Weights of a small transformer language model: no biases in attention or MLP.
Each number is 128 + 24 x the weight over the matrix's rms, rounded and kept within 0 to 255. Layers, rows and columns count from 0. Numbers have three digits each.

# layer 5 MLP gate, 320x128, rms 0.153, rows 17-50, columns 0-63
079102110145119107145122145125150129151071123155122152128169150112124139153163121131074142108163143097154152128097128115142155079112104119153094146111107166112115149159082104118110107142125138
101150142118130125109136135138103162148121132150100134122162154185134154127188057117128115135119103149120157133162162102168114126147111167083166129137143149120121151118147140147125104118133117
111126181151177119142136137103148149144163112176104126134063096118084122121169122185144142076160111128159142118154103156146149138122123102133097151137149154192174120160104186111077121138118116
140099136133105140146130191110128163099119120126161113152125120118136118131169131130156163160126096132138171106073084112098115118131134165109127157150109132100159111121133121117135121125097133
133116129133117124109124123121140187121153098134144128138127124136147113117125142131125114142123190135093144119146119116122188158106108170165115111097142157114116151116127131133139125116107176
138120178142137103129115079099102161157171140112146131116206089130103142092191142130183137132149138160109125109123129103131099129092131126120146102116108163126141126131114106112174138109136153
157113180082147120137109132118184088093154119090108151141106135102098096052122129147162113158117149096147136179128101141135152126130111134129144181119163110121123148134115098128085135109163151
123118131156131128105134124113104135115094146145080137106130129167167151107158089157143086126115155079087174106110096131150148119103095169136107107155143144114144137134084163120132113137109108
161131171111131132128116094174113137093131119132133141123111159154157106144144113094147099125111152119092105181126165112103144113143129129119163130171127114135145153082114119081135158143111147
130096172133167084127118153119116133159183103107095153118114142117118108150097124141145118122118129141149072131101098135135114108112119147116147104134112124120103129121100162076119148071126157
130177151153147105133107149169081113146129124121117144172144120110087130143118167152114128157119149187127137163105115153134135132100111111087149120162105162105137108159153128131136128088107103
164135123148123099116136102151125127111123155164093135187122140169114089110117120101129151077160133121157119090115136139170127151097152112136091116109127114120125108123126124155169065141168096
136150168111163096191118096124126167107107086132139079118123146139052122097153093140103115108149109096119137113132085114103150122134124091163121137113085136128098113114163154161106117120139108
083133158163143150104091144163120153139162120130158128121119116149131098172090103155114146142142093106160154110141120119166176125134143110120157125100144117108159156151147166136110180102143108
110101142144129090139135124137135125108111109140121128136170120123067123152101119118120152131162167111146113146109137109147117093111142144105143138123094121135155122115157097138159136143090117
085082134131154137139131125111171138153149135168156142128140111149162109140150129170158160115119119088166112098090097154111078153160106132142163134154147194153147131105105124117088111142036126
079094097143109156117096133140134155114143069120124144147144101189092107144123126149129119115171137146122130092148101054127100136139115129073127111187142128140138189173137140135153091137101126
124116131159114127138147120118121099096108150108117121139147099160114141138127154183105123137111117147134131135123112112156119144114103117096124117168074113130147119105135149131118117165134150
151112139149094148153109141108142129123146122124123126142151131127101108145123138145160170125129105123109094133128105149157102106122149123154133151149096095109123119119153126144117096100099134
111080134102107153132152132148142139143106113116150125123107125129115155127125115152157149185138096113107155131102103108135127104128110160168145133135150134113148150139120148113105145060104148
110136144124121090132097173120097146146105116098132102156110112139142069185115178136117099094147157134089103129119147120159128093112083129081132140144065064117145157125130102140139140141132104
156141117169115134142107118141131169111136075143140099159156186121149057140140180134088139121147119117098162108167141096119171158086157098150150187108095146146133152134135103143168098152159164
152105129120164160109116113131107175163134100133148164106144143125086146108153145134107120140112138133129159097142138139126146141136101061157114112135146119146129160083159149129099147122127135
178169129114147098106126150176110102136112144118112159193095175118117118131130064120147116129109123060103135132137176133166122099133106109142089161128129133123103131139155125091116090121091115
142179132076140123155127181127122146109135142141124171141170145168100114135144123149160162120107125142141122101099122118098142107162162134152181123100102112150141123128116096130105115150105116
140132135126095121136131114142092138119143124094129159153123175149094145098135105132096092144145125128146089096120149090144102114092155129120157144076135118145107155151131171120120110141119100
086157157102108124086110116163103155151088144139128118114124148118162136164113127128141103156117127123135137105157097154149143126142115108099090178182111128161144117129080157134157144069119107
086147157092133115158132164153128150195137094120162063107152141083139119155115116184124134145126144109074145147159127133135118139115134075173116173164083121150129150127120161143130118115124123
140151155142133134094094107130102167085122109133152076120183205149098126137165104135136093160154151093100107126144096137135156147129131167147064118109092130133103155122139121109146119113133128
132109157147141144134167139106121164107136111152126146106099162089114108136158096174132122094142070136133104142137146110110143099124132169118120143092131161120144116100099121106166137111150135
129160131142125128159120128128128136108106119151167145071107090120138108155135122147116128140108147112169138132147137106118120132123122081142098139151089136141162167145133121111124131130124101
126137140134132089113128128127098158138099130170173117143100102142133115131129162149113140144139114121103127129153107153088096118140107149138169154166100154120121111130175151174118122145105071
128172161101085085117129161144089157136123128145068097143147131156137114118123149134126118121118137140097156149137097162119132116141122114114131101123089107148124085152136096100119132170098127
118129096152176158124120158133099161122120125107147149119159107096113138173115117158080123137147139149130148111117117106164153121054126181137098134123133129135107130115149175139153171117158139
# layer 5 MLP up, 320x128, rms 0.164, rows 17-49, columns 0-63
124171110117139171131099130111135122135117093126135135155108120130090137107158152141114141144097151100082106115166130161160145128113129094117165158167159127119150102178140101110114129120115134
130143142106143145083108093109117144134121105138095144135138125106123105129157113143156112125102130106079111147129143135128097124196093118106156144158168099139125138124120122109121105123135124
122094144132139115124092116120075137096124174171070148102133097183138147087199083163132073128132113137160187108102110114118112138118133122115135084154176132123139120145139154106117125140135099
160144140130113114130080150092114123161151147139109139137107166169154087130135143142143135124163131156133118136142111136113086088155153149099131128112100103140128136134115119106141105136143124
118143120145162135168139128078102141150081126156171160149137141142139116116120119179140111110128183100122092149111131110140152125082144144128099093139174140148122114147086114086152091120115156
187134133162125105120167147154145091135131112119113127129114143085170105142133165135132120128122142136113151151156133143147135152146147143129108136124167160157106156164130140102110140115114143
138128136132095124157165147184183168108126143112110109095163120115104130123160100149097110106137150116145148153130148096140120157111133134177110124106155121112160146108122129122158108151123157
143096094110171110140141114155161112159102178160141142105137153112122123101122095143145099120076154060092091104110186106134096122109100116128103080126128146169125110128140091115113121093166133
172150127155118145146138132133132126090105169123130129113151139109173104126136145129119120147137138145131131130133160080133089125148146154157165114151159143106155123127116090136084118126119145
166097128130139119117116128100181111103102139107109129105086106143137127162135160126091125120148103144118142123142127131132138168104130136124171105116086093079153135092182096156099137176089150
108165139129133110125143103131130116154106118170184145107105101139126139099153125145077104111172135086126127128111113100112127105133119160127148122162133141144170127100106115137128104070106114
091085133115111092153110155147095094138100175139155133116122147106134143145142088117123113142115126146167151129163090173130119100152157140134174135133122145168114148122140129118155088140163169
128094175129139122186153105092129164128129099143131121125152134123146173168125108139142166115131113126122103105161101130125122113128158138169127133153124141127102119098128125123127108112109168
140120118122129153153161109136092171159107098145109158125143154154115124120143127133163122065097133148130114144155116156120133109101134149149155124124136138151177120159147168168132118130154163
127143103083153117121107123141165158205132092184143196152128111122156150136136128122140143151138115161110090080160111095147151135097175104176165134148128135152148106167075062106116105144120129
109143168153138136119119142167133115123148081170172145131137143118145149120116111098160068149151114093157147134122122124127160144154120142119126153156183166178110056128098132125159117106137201
121105102130121167117138146111115105139115144128129101131133124126102144137152088109105155174089123154144134134097131176125103144148123131127161131110111111128132077139163084117107174132155143
155133165183120129091177122129105082103166137119109141137179107121130155089124093170165145156109121105113130126146128160166110085112148141106104115135110113089153142127096104151110132114131158
119138146120109163088098109138140164110110120149182133121125121161118134128151143106173112114144104129127123139126176125142150163136127144101171145121148155107140104119124134140145126135124126
076131137099137171127074126093180072088140122127110147146098136125090145120106095125145162147197114100124095132166126128135123145129116131124119117125144111122137139146128138135126107116117117
099153142103175101117130131145145115124129089137137141129125137138146115072167131124109175120142095122133126124131138145137139114127128135129170152091104142096118146081118135183109092088135135
124130143072159136131131154106123105095125155107157118162101129091136183136121126123128144128158154151159124091089138103111134123141127155106157133160160143109102141128128112115136100143155133
137148146094136159104104113108110116122117151103112145102104155102108127122156130149157106110134113142148146195135150140139092121111098151110141089088130133120129147145154179126127124124108099
145187118116139113094142128155136154201108132137088125132106145108099116124147106138145080136077150114108127105161110117085113108137139143126121163124091110151121113111162139158107072090114125
126149148144127114176140097124122147152172163150185105155118119124180113122106141083096127099159137128125160090111123093182126137165076139108130084094154123138085137105149129152154157109179118
135144109152149121128122158118132132156103135152125124140132086181119129190096176138111137188148137134134124159107137137127140131161149168124110111150155100144151145096138110076125170115115110
166103128162109173097101091145148114095114137117112145117131155115136184168137077146160136135157095146163130159134099151117100124168085113112152113146104071099170128123126163107122125165088134
096134157105140137102098146117169120095208129143126134145164147130142125135106160134092143179098105127127131108117142141130107097151141128142145147137140146109146104114064150132113093121099155
101117150132133116131139150116123108156113138174150114146142144147159140113108113151168099114118122133063106118166128147146159142126097178119141133133091116131124137130139145125149140145151122
151113169140170113126118135149141132158112138143099144145146162110105110139152109085126122134130149153138117170122129144132166078131073137168097106108123143097116108176091141130138136127126140
128147139128150074147104135150154158116139105130142152100128133153130111127070128146114116084149108146127119098156112146124079179113163137139134143114094101141147098096144094161053118159133097
146114148154089138168118131109136159135127080166118138124123099114097113134128147164106150110130124130161125129143093106136116158128119104125147107097129102136183159118087147110128141111107092
133115112144088126159102125110133130136086124137151113091100137114105136123114118102190168128152150158149139100135074143128147130111144147107129113113156125119112140130114122122142116106110161
# layer 5 MLP down (transposed), 320x128, rms 0.196, rows 17-49, columns 0-63
065134132131139125126148127136152141116109109142113173160112143154151122084124140099123153079140150147136078143164120124108173120163149188101097108126161124125108092112163103084174137109108116
109129150121113124144174089114107118126129106133138107146100122152115121154173107100126143139136125140116103154124078081153134104153187193149086166136115133105092132124165118165140132146122108
140082121157116120099104067131145150119117138120113138113141119116108132139114106112154101091108168090168151086121156125137111126158128110121106123137152161121142148151171115153086142148147153
123128107158134112115137146144095133074109097129141094142137107113090155094128141070116091123131104119136130104092121141102124144122137145115111109128140149127128119101132138130114133123110146
114140131151119130160109142138112148069124143099118127144108181123141113122149162052130126112092146184113142108134132112112120128115134105163131054172135117134086133125137117119151116130163129
130104146151121110129112123142162120126111161085125127143136118092112109137160122145063123122144117104138175115147130095113100103125129100134119131117163141119098122113125147135125108155153163
160157143106154134169114139105152131118136169168153125115110120137132121112143163125146132118147125101164193183130140168126114187112103136139096125115125112086112115140117126165097105123113131
150115132133129134159151085114170100113097112133130155150130100115161135153074126114126136127150125146112156152152149169131082150127111116138108163090133105144110150145126134137116117132110084
112120097143141113143136131125122105101178094122139131113110148152161154158137097109172141129111136108151106138111124140130136156170130158103151140125100143115146075138094159116174069154157126
111103105113081149141138140144117073128101125113098124172162145166143126136151141137085142095142108113181177144089137125138132120126144173123127143117121110097126092117134153121138120158073121
131154119116146110130153126121112133134164121118141110167144151105116149107166168072151112154139139098134120127132129173099128144120114166103113142133117147128140117111165132143077168129136138
145088144149125131141109147125125112117124112159161097098112090151137093082113111061132122097094132155103162128111135106106091131135145111134145156153129125137114101138099126077149093123125143
096111123111111106144134113143123168137133120129082102128136147106090127159130128078146148121114112127095132119137106140121120112140148070115135129136133128145145153115113102135155128154110113
119173159181121102095121128125115151142099140107118136129108134116125114128110109104103176106140108115179158120123138127130102083147133071098120138080147118074187161167116164144141108109094102
119143094149139129154125134164148166168137078132102174149131126134075164085143135139129095121136164139087127136182123106120129125148118122119106162178126160182088135130112072164103126121143129
099126131109141163138137117105102085116100112171088133102127133167165102135102135085141144121103117165131090150133137138119169138124132158137105112096181162179133112125093137140179140137138106
112143117127122133126142135158137128157093135109107129152149136149178162097169144177142169156137107089123101153123129168109121155132151128143126162091143117110128069081146146112062134059101137
135087116095120121127107107101103123127121116109162121114102099149079169085139113113134129126171133103116132147111150158101120114103114115064173118132081114118171149088131110125149125150111176
118092140109106088090145101133155119124135103121153150160091103194142156122132117060090124141140159126148193149136108110133114159107089107095138126129126125060119111142141136135132148138146142
130099126159113103104122099121135129110095149150162108121105127130102134132130139083136085148105105109127144100109113107141075123138200141120141090113134143154106139133104163143180111150140104
140138133127144176104123145119117116115098086173161123077147114111143145170108063172156087140136139118114145141138101135133127128122159124135162141148166130146095087130098131114086158070119160
149089120127152135104122122166094089110123093140130136103146138174144115126101156127123108092128112132118087126111089145148114139121137141152073125128139142150144098129118143143145108128128136
080182126136129123153113138113134157134156131133147113162139131105132098124122133160158134164189104085118165141103158131121137145132182116107096122164153136094121124109184110124102082136116117
160133160159161113125114135138097117124132133132106092095105122137123174088106151219127160134141149139153099104148145175129120130116130131107130126091096102132134113150146112116118116116111090
123065108116113125155118119109130093130146137116123120120090103100187079107114140129133137150135127162142113149110162099176144114172111132094107186079122172146090092149104108136129151163107130
158131107131141125138112140142115185133147160135089148156178096077080123157112125168078119150093120135166119119168141118143123146144122111184116091141150151165159161090130099100122148134112104
147168091149112098118157160103156114133133119106074101080125109116104080094187165136107146151105147117092092132139101142107125129110141115119178126098127145088132141109163154124125153106110127
123178106149123101117115094150127129134127131122150102116136171121125128102120126124160133134163147114114155142140128103126139150138178119101177154190123140147154143124141102127114161138120123
113125144143140135138120092144121117122135125150141162129165143152081140085129098162100096165098126153107096105124128107121113108119147167117168162133156141145119151120133107126154118154114143
132130135161085147116119135110102141164148119114133114146129119162152166127144179155125133170111129145117140131156105151157108114120134089136132134132149130118140108134155157096102134116112128
120070201108155140114121112108114150133112120139138110115121117168124131130124144098126139114117153095123112115129118137127150173166115111103102106110087083111098122141150165153133146158129107
177125125133140120144163158116132132125186169118118115130152125148116113086133133081135093098134128139110134107105156104157165092130150118146107134125106097155104106144124160118113164107156171
144115090161083166131144115094175179130086121140144159119100118134152156151106168153170132151078133104129146141134138131130111121111157155126142125132146141114140143097138154147164125107116139